Weights of a small transformer language model.
Architecture: rotary positions, no biases in attention or MLP, attention and MLP in parallel.
Training: a variant of Muon for these matrices, 370M tokens, 5643 steps.
Each number is 200 + 30 x the weight over its row's rms, rounded and kept within 0 to 999. Layers, rows and columns count from 0. The size before them is the row's rms in percent of the matrix's.

# layer 6 attention key, 192x192, rms 0.0455, rows 40-63, columns 96-143
100,203,261,202,194,182,143,130,172,226,233,189,225,143,216,188,203,198,209,191,189,204,213,244,125,165,259,224,177,219,210,141,209,234,180,200,178,173,164,218,151,205,224,208,225,160,171,232,146
075,179,180,167,159,224,195,181,160,258,134,169,185,209,211,156,219,232,153,249,233,160,195,197,187,202,157,203,222,130,235,209,175,173,189,213,188,215,243,209,200,218,210,184,205,204,238,225,183
092,227,221,181,204,152,185,169,137,212,263,219,247,203,183,125,195,177,198,283,236,251,209,177,218,237,215,245,176,189,214,169,194,207,222,215,191,235,203,216,168,169,163,185,231,203,196,191,199
100,210,244,172,208,182,215,209,233,188,203,178,227,160,138,172,182,246,174,248,160,214,146,178,230,210,177,208,207,191,167,210,189,205,196,201,155,182,178,145,179,198,224,189,155,181,240,188,197
092,233,203,196,188,154,176,141,211,255,228,164,185,201,176,253,208,178,169,182,215,152,187,195,248,213,180,213,184,179,268,150,209,196,196,242,157,176,224,160,230,216,193,118,218,228,186,262,141
091,211,178,261,218,203,208,225,196,205,221,174,177,185,201,287,193,188,162,197,205,181,227,132,183,199,192,141,203,236,260,227,173,225,197,174,198,186,179,188,197,171,213,204,242,179,208,205,199
098,136,152,208,219,209,173,174,228,221,200,184,189,182,170,274,210,182,146,138,164,247,218,177,205,170,211,231,197,214,215,187,194,193,216,144,235,240,190,163,189,235,220,205,141,242,215,196,141
092,229,191,209,169,202,194,203,208,278,237,190,233,152,236,207,208,178,208,193,203,164,172,218,171,218,194,194,214,203,170,175,160,205,174,187,166,223,215,219,181,195,206,242,228,198,180,200,140
105,196,238,216,159,169,191,203,196,211,205,232,222,199,206,227,199,209,138,183,165,204,189,222,158,150,210,241,185,170,219,148,162,208,177,202,172,179,170,152,186,209,220,206,179,196,210,166,162
098,203,248,194,187,220,273,177,213,230,222,245,149,228,171,166,204,194,171,179,186,238,208,220,184,200,194,212,155,225,201,247,180,186,254,188,217,151,212,180,196,190,185,190,162,192,217,240,177
092,199,248,193,190,236,266,224,220,197,224,212,216,214,202,187,178,223,167,241,146,192,223,180,226,175,158,122,223,238,218,208,153,231,253,212,204,221,192,160,200,214,221,196,166,226,142,151,180
098,202,219,196,193,222,186,221,193,159,262,185,221,236,131,202,187,247,136,196,179,192,220,152,214,190,179,215,131,161,237,260,226,197,249,176,165,192,203,208,225,224,204,194,190,198,218,230,200
092,168,277,191,119,231,171,134,218,219,247,159,178,174,196,201,204,193,253,180,210,226,193,208,157,227,203,212,217,175,208,171,198,234,193,201,189,226,189,172,158,206,230,227,164,181,221,231,195
088,200,189,209,184,178,237,160,241,258,220,197,233,175,180,214,203,200,216,227,173,221,148,245,191,223,200,229,212,218,207,185,215,181,196,227,222,215,202,215,176,201,222,135,220,146,239,138,203
097,238,193,257,194,196,224,263,174,177,217,198,169,191,197,240,211,181,189,213,188,193,171,163,210,171,185,195,205,196,206,221,196,140,168,216,236,257,209,177,237,202,190,223,199,184,238,165,178
096,219,216,203,204,141,201,218,171,190,249,172,162,199,216,181,212,207,234,206,178,254,188,167,175,173,219,212,178,293,186,218,182,223,217,197,195,182,198,230,191,226,229,204,168,221,202,175,213
092,207,216,253,197,191,217,196,203,179,208,165,205,230,250,222,178,171,158,211,149,158,210,137,133,206,202,256,184,259,161,199,187,240,214,190,207,275,187,216,180,191,240,182,222,209,203,175,171
101,228,202,232,181,141,192,182,197,183,157,160,254,182,122,194,202,204,219,207,212,176,218,232,162,184,221,241,248,220,231,198,193,235,232,161,205,178,175,216,172,217,180,203,159,215,197,245,239
093,193,215,182,219,211,160,185,219,245,202,214,219,117,185,185,196,261,232,222,163,205,218,151,166,122,203,277,172,220,208,208,238,183,219,214,226,177,258,162,180,201,200,207,171,196,225,220,162
093,153,234,178,168,220,187,140,204,198,234,159,193,152,182,170,191,153,111,161,223,215,231,165,143,209,163,217,187,185,222,232,209,209,123,161,167,205,205,220,143,232,222,191,235,170,211,223,172
096,201,163,226,231,225,168,219,261,173,205,215,202,255,206,173,242,165,234,142,167,152,245,196,226,169,154,191,174,127,203,260,244,221,177,177,158,189,239,243,241,202,221,232,221,211,180,161,189
096,173,183,201,224,235,239,232,152,164,157,230,223,237,183,139,214,146,171,207,207,188,239,208,178,174,159,159,243,200,158,213,230,200,201,160,193,233,156,229,163,198,163,202,158,210,209,180,185
084,187,195,138,170,201,186,216,182,220,192,152,237,157,145,160,199,184,184,203,233,195,187,238,188,186,250,192,142,170,216,187,231,228,177,195,157,230,209,167,165,233,152,206,183,201,180,152,217
105,231,221,215,204,191,147,135,198,226,104,161,253,231,177,199,202,234,216,189,176,194,177,220,221,166,227,172,209,198,178,188,203,209,219,184,184,192,217,224,175,217,243,186,231,229,177,217,180
# layer 6 attention query, 192x192, rms 0.0447, rows 41-63, columns 96-143
066,207,179,174,191,203,204,221,172,220,208,191,255,180,114,211,161,227,231,178,231,219,177,238,160,172,274,257,165,253,194,176,186,177,157,204,182,186,183,160,181,193,172,214,163,203,209,212,214
094,238,152,171,232,237,244,220,227,134,191,213,211,263,232,243,188,179,166,191,202,165,213,156,255,213,170,229,194,183,233,195,233,225,194,185,193,196,144,221,176,188,191,194,177,231,199,218,255
096,144,202,184,187,150,215,231,167,167,199,188,177,185,183,196,189,166,218,188,190,188,250,199,179,185,261,200,176,217,216,247,210,214,209,216,127,203,201,157,158,228,181,215,130,170,236,196,250
095,210,164,164,225,246,260,196,162,187,256,178,199,194,227,222,171,227,207,157,230,218,190,174,187,191,208,227,119,184,244,220,203,210,245,208,193,200,151,174,234,203,210,179,192,184,202,189,195
092,122,199,245,214,226,147,186,219,169,181,242,245,201,173,167,196,189,222,152,197,144,221,269,186,210,179,166,215,187,152,125,214,163,164,200,230,230,207,219,174,222,282,179,187,211,228,192,182
101,180,241,235,183,205,146,189,239,210,163,181,173,221,229,208,137,182,172,205,177,178,175,215,231,183,228,182,204,235,253,180,188,198,186,211,209,268,206,203,245,223,199,214,202,213,237,173,233
090,217,173,219,160,221,240,215,188,163,202,163,184,234,174,178,203,199,242,227,214,170,199,196,166,163,197,158,215,231,199,180,223,171,188,193,235,161,206,187,204,236,219,196,227,214,193,181,168
102,224,161,142,146,224,212,177,163,210,209,200,228,197,239,220,210,183,248,204,179,189,210,163,216,195,212,159,155,259,174,217,164,198,173,203,253,241,178,203,193,162,214,204,236,207,161,230,248
103,246,189,155,199,167,199,185,211,179,131,161,151,174,266,154,211,211,171,150,216,224,156,233,193,220,165,199,174,190,160,156,196,242,218,239,193,142,225,180,164,237,229,198,140,171,222,207,226
090,188,205,146,202,155,134,207,194,253,212,243,207,159,259,215,162,233,196,235,212,188,204,188,145,222,159,222,201,208,213,238,177,204,159,138,259,183,199,211,174,234,197,199,187,220,157,211,220
102,154,190,212,209,244,160,192,235,142,207,159,253,232,208,203,212,194,112,178,185,206,198,189,131,166,232,194,214,207,201,222,155,182,229,177,215,213,217,171,174,248,189,150,165,183,195,202,228
093,248,137,219,161,228,162,178,226,267,211,223,213,231,189,153,240,183,197,210,228,199,187,260,200,178,196,210,196,271,244,150,139,169,268,215,208,179,223,245,212,181,133,182,156,201,214,187,227
096,267,201,199,173,218,191,173,221,197,205,198,203,219,265,240,211,196,188,174,208,191,237,219,205,166,245,285,170,223,224,163,220,200,232,166,197,176,176,153,197,115,184,168,223,217,162,184,216
097,186,228,182,170,175,234,213,198,163,176,158,200,176,223,159,152,169,216,246,213,238,253,237,249,174,231,227,213,174,190,155,191,190,236,222,160,231,208,185,182,187,236,237,99,223,158,204,177
098,199,210,214,206,226,206,195,221,220,187,190,222,202,221,185,213,177,231,139,207,179,216,198,205,204,203,249,204,208,185,176,165,218,190,247,170,185,219,173,206,188,142,163,253,198,227,205,211
099,199,235,204,219,224,157,167,207,208,202,200,196,180,208,190,205,252,173,163,165,260,174,224,205,222,178,177,208,225,244,205,263,203,232,205,171,158,148,182,192,161,159,185,189,204,198,178,217
095,246,259,204,197,240,234,222,196,151,217,219,188,208,221,236,170,229,249,192,209,200,179,234,183,215,219,212,214,225,159,182,289,197,234,151,212,167,227,269,223,195,217,176,168,169,244,180,238
101,212,227,216,177,199,211,217,214,199,236,213,182,247,225,172,247,205,148,210,240,255,244,215,196,201,196,162,234,234,172,192,178,185,178,230,258,172,198,235,169,167,247,195,166,257,203,183,235
100,180,180,194,199,180,225,239,151,170,185,155,224,259,250,216,245,191,216,144,206,218,206,188,241,244,153,175,204,172,190,198,147,180,198,165,241,189,211,211,236,171,124,204,205,224,200,188,243
097,245,218,226,193,213,193,204,176,201,261,201,179,229,189,170,170,216,173,225,186,227,235,178,199,197,254,178,231,161,205,189,188,245,269,225,229,151,238,135,157,187,129,227,204,167,162,163,204
096,244,248,210,284,194,212,229,239,214,187,179,220,128,147,216,191,219,221,206,203,175,194,179,219,180,221,179,226,193,204,208,217,150,195,228,223,206,239,178,140,225,203,211,160,193,176,226,235
086,184,239,190,160,222,209,234,162,210,172,207,137,277,193,221,161,265,236,221,199,154,245,214,201,231,198,220,231,196,222,197,184,265,227,174,204,202,217,190,216,160,128,260,222,220,155,143,171
096,153,145,191,210,149,177,194,193,205,204,194,258,186,181,197,180,197,240,184,208,209,167,177,215,263,244,152,218,200,175,227,226,190,188,180,216,147,188,182,223,180,172,199,200,193,171,218,192
# layer 6 attention value, 192x192, rms 0.0495, rows 32-42, columns 96-143
100,188,256,228,194,164,209,229,243,182,185,207,148,237,186,244,205,232,207,227,197,216,179,226,202,201,220,177,221,281,204,192,189,168,181,169,199,215,248,202,231,188,194,220,212,164,238,219,241
095,237,203,184,227,212,181,193,187,153,161,201,219,181,215,182,224,213,229,160,204,192,215,188,187,195,189,237,167,171,213,261,221,204,174,202,152,206,224,226,196,174,174,180,169,219,233,215,215
095,190,167,210,258,187,249,196,163,213,235,175,235,234,209,237,207,161,193,215,174,195,168,200,231,216,237,173,198,198,249,188,190,170,204,222,213,182,140,223,239,181,189,152,172,189,185,159,201
107,203,219,238,220,167,202,170,184,178,192,193,189,166,182,225,230,188,209,169,166,217,187,170,242,173,156,238,189,156,246,243,190,201,137,207,190,217,195,189,174,231,163,202,262,218,209,165,158
101,220,198,227,188,205,155,222,240,153,191,229,240,217,213,152,207,230,240,191,210,151,162,242,152,191,236,158,207,199,219,201,211,214,198,201,214,165,213,206,176,143,208,167,220,150,191,204,212
101,198,182,218,158,169,217,179,180,175,239,257,193,255,206,193,263,168,187,185,213,139,177,245,231,208,165,177,193,161,237,206,182,196,200,180,183,249,217,218,192,179,225,190,230,202,162,172,248
108,161,158,224,210,188,237,172,198,254,213,209,224,165,194,226,186,225,183,184,230,224,200,220,248,143,231,221,170,172,198,201,173,267,232,186,187,201,204,211,189,181,126,181,195,210,220,195,218
099,238,163,236,260,131,155,173,219,229,186,210,197,195,189,182,240,186,170,222,254,202,195,225,168,238,210,221,195,193,223,182,277,187,180,210,233,203,160,252,207,170,234,208,209,267,205,156,194
106,166,166,225,211,191,173,221,214,214,274,182,202,171,198,280,186,219,153,167,223,231,259,182,227,221,251,185,125,170,278,177,239,240,182,145,221,184,191,175,206,230,204,276,211,192,194,196,269
099,215,202,199,233,222,167,145,229,240,233,239,191,202,130,237,159,210,169,232,134,218,213,257,227,207,220,166,153,212,205,222,187,218,228,203,218,195,229,193,172,228,192,192,199,232,200,165,245
106,212,181,187,192,240,155,206,159,170,243,166,214,166,204,166,190,201,236,171,159,208,175,205,187,163,192,201,231,247,212,194,227,204,160,186,210,224,191,210,179,232,234,215,223,249,236,174,260
# layer 6 attention output (transposed), 192x192, rms 0.0636, rows 32-41, columns 96-143
118,206,206,248,230,205,226,209,143,213,175,222,170,212,196,171,188,219,205,230,200,193,236,194,184,197,149,217,198,193,224,260,159,209,243,188,178,216,180,204,138,169,210,150,142,190,145,196,288
110,213,196,200,182,185,184,139,238,180,222,192,189,166,179,185,184,238,225,159,144,254,193,209,203,116,205,167,274,210,176,157,207,233,161,221,186,173,206,171,213,164,166,209,225,164,222,162,170
108,230,168,213,199,220,189,171,176,242,235,237,244,232,248,221,231,241,189,210,213,180,176,191,208,252,162,206,153,192,190,147,197,157,228,205,249,189,231,214,215,194,209,172,132,208,158,164,245
118,218,174,220,180,246,151,208,231,149,180,279,184,212,145,195,243,171,182,202,194,197,154,185,197,190,222,212,230,263,190,216,206,247,201,174,140,186,241,278,244,202,194,231,218,205,224,147,199
115,205,170,240,189,188,214,177,217,215,227,269,94,196,177,157,254,193,221,210,222,208,227,210,187,193,227,192,176,221,184,169,147,151,193,232,218,250,206,187,187,173,217,210,228,143,179,172,217
111,185,200,220,178,218,204,157,234,174,224,154,141,191,263,211,181,203,162,237,185,220,223,190,214,207,213,170,235,190,193,209,207,230,234,164,162,217,226,158,142,191,201,191,203,171,201,216,211
119,202,195,216,148,203,183,216,132,217,228,140,182,199,134,193,183,187,178,219,175,246,269,196,212,183,250,186,236,159,193,199,223,155,219,138,207,190,188,220,240,218,162,200,209,207,219,167,191
113,186,181,199,146,215,217,207,235,259,203,229,197,152,158,156,168,229,167,222,246,172,241,242,130,257,234,166,229,202,169,206,212,213,180,162,285,208,187,178,125,188,223,182,214,199,238,190,186
115,128,245,164,191,226,294,209,203,196,259,210,193,193,186,222,167,197,200,163,190,219,189,208,182,209,164,255,179,184,185,223,209,233,198,213,236,150,175,187,189,174,179,212,190,197,211,205,213
113,167,147,189,239,175,215,180,133,226,197,166,154,222,168,217,204,139,167,186,181,203,177,199,177,282,192,210,262,227,164,252,188,154,245,186,179,159,164,248,191,213,195,170,183,210,171,178,239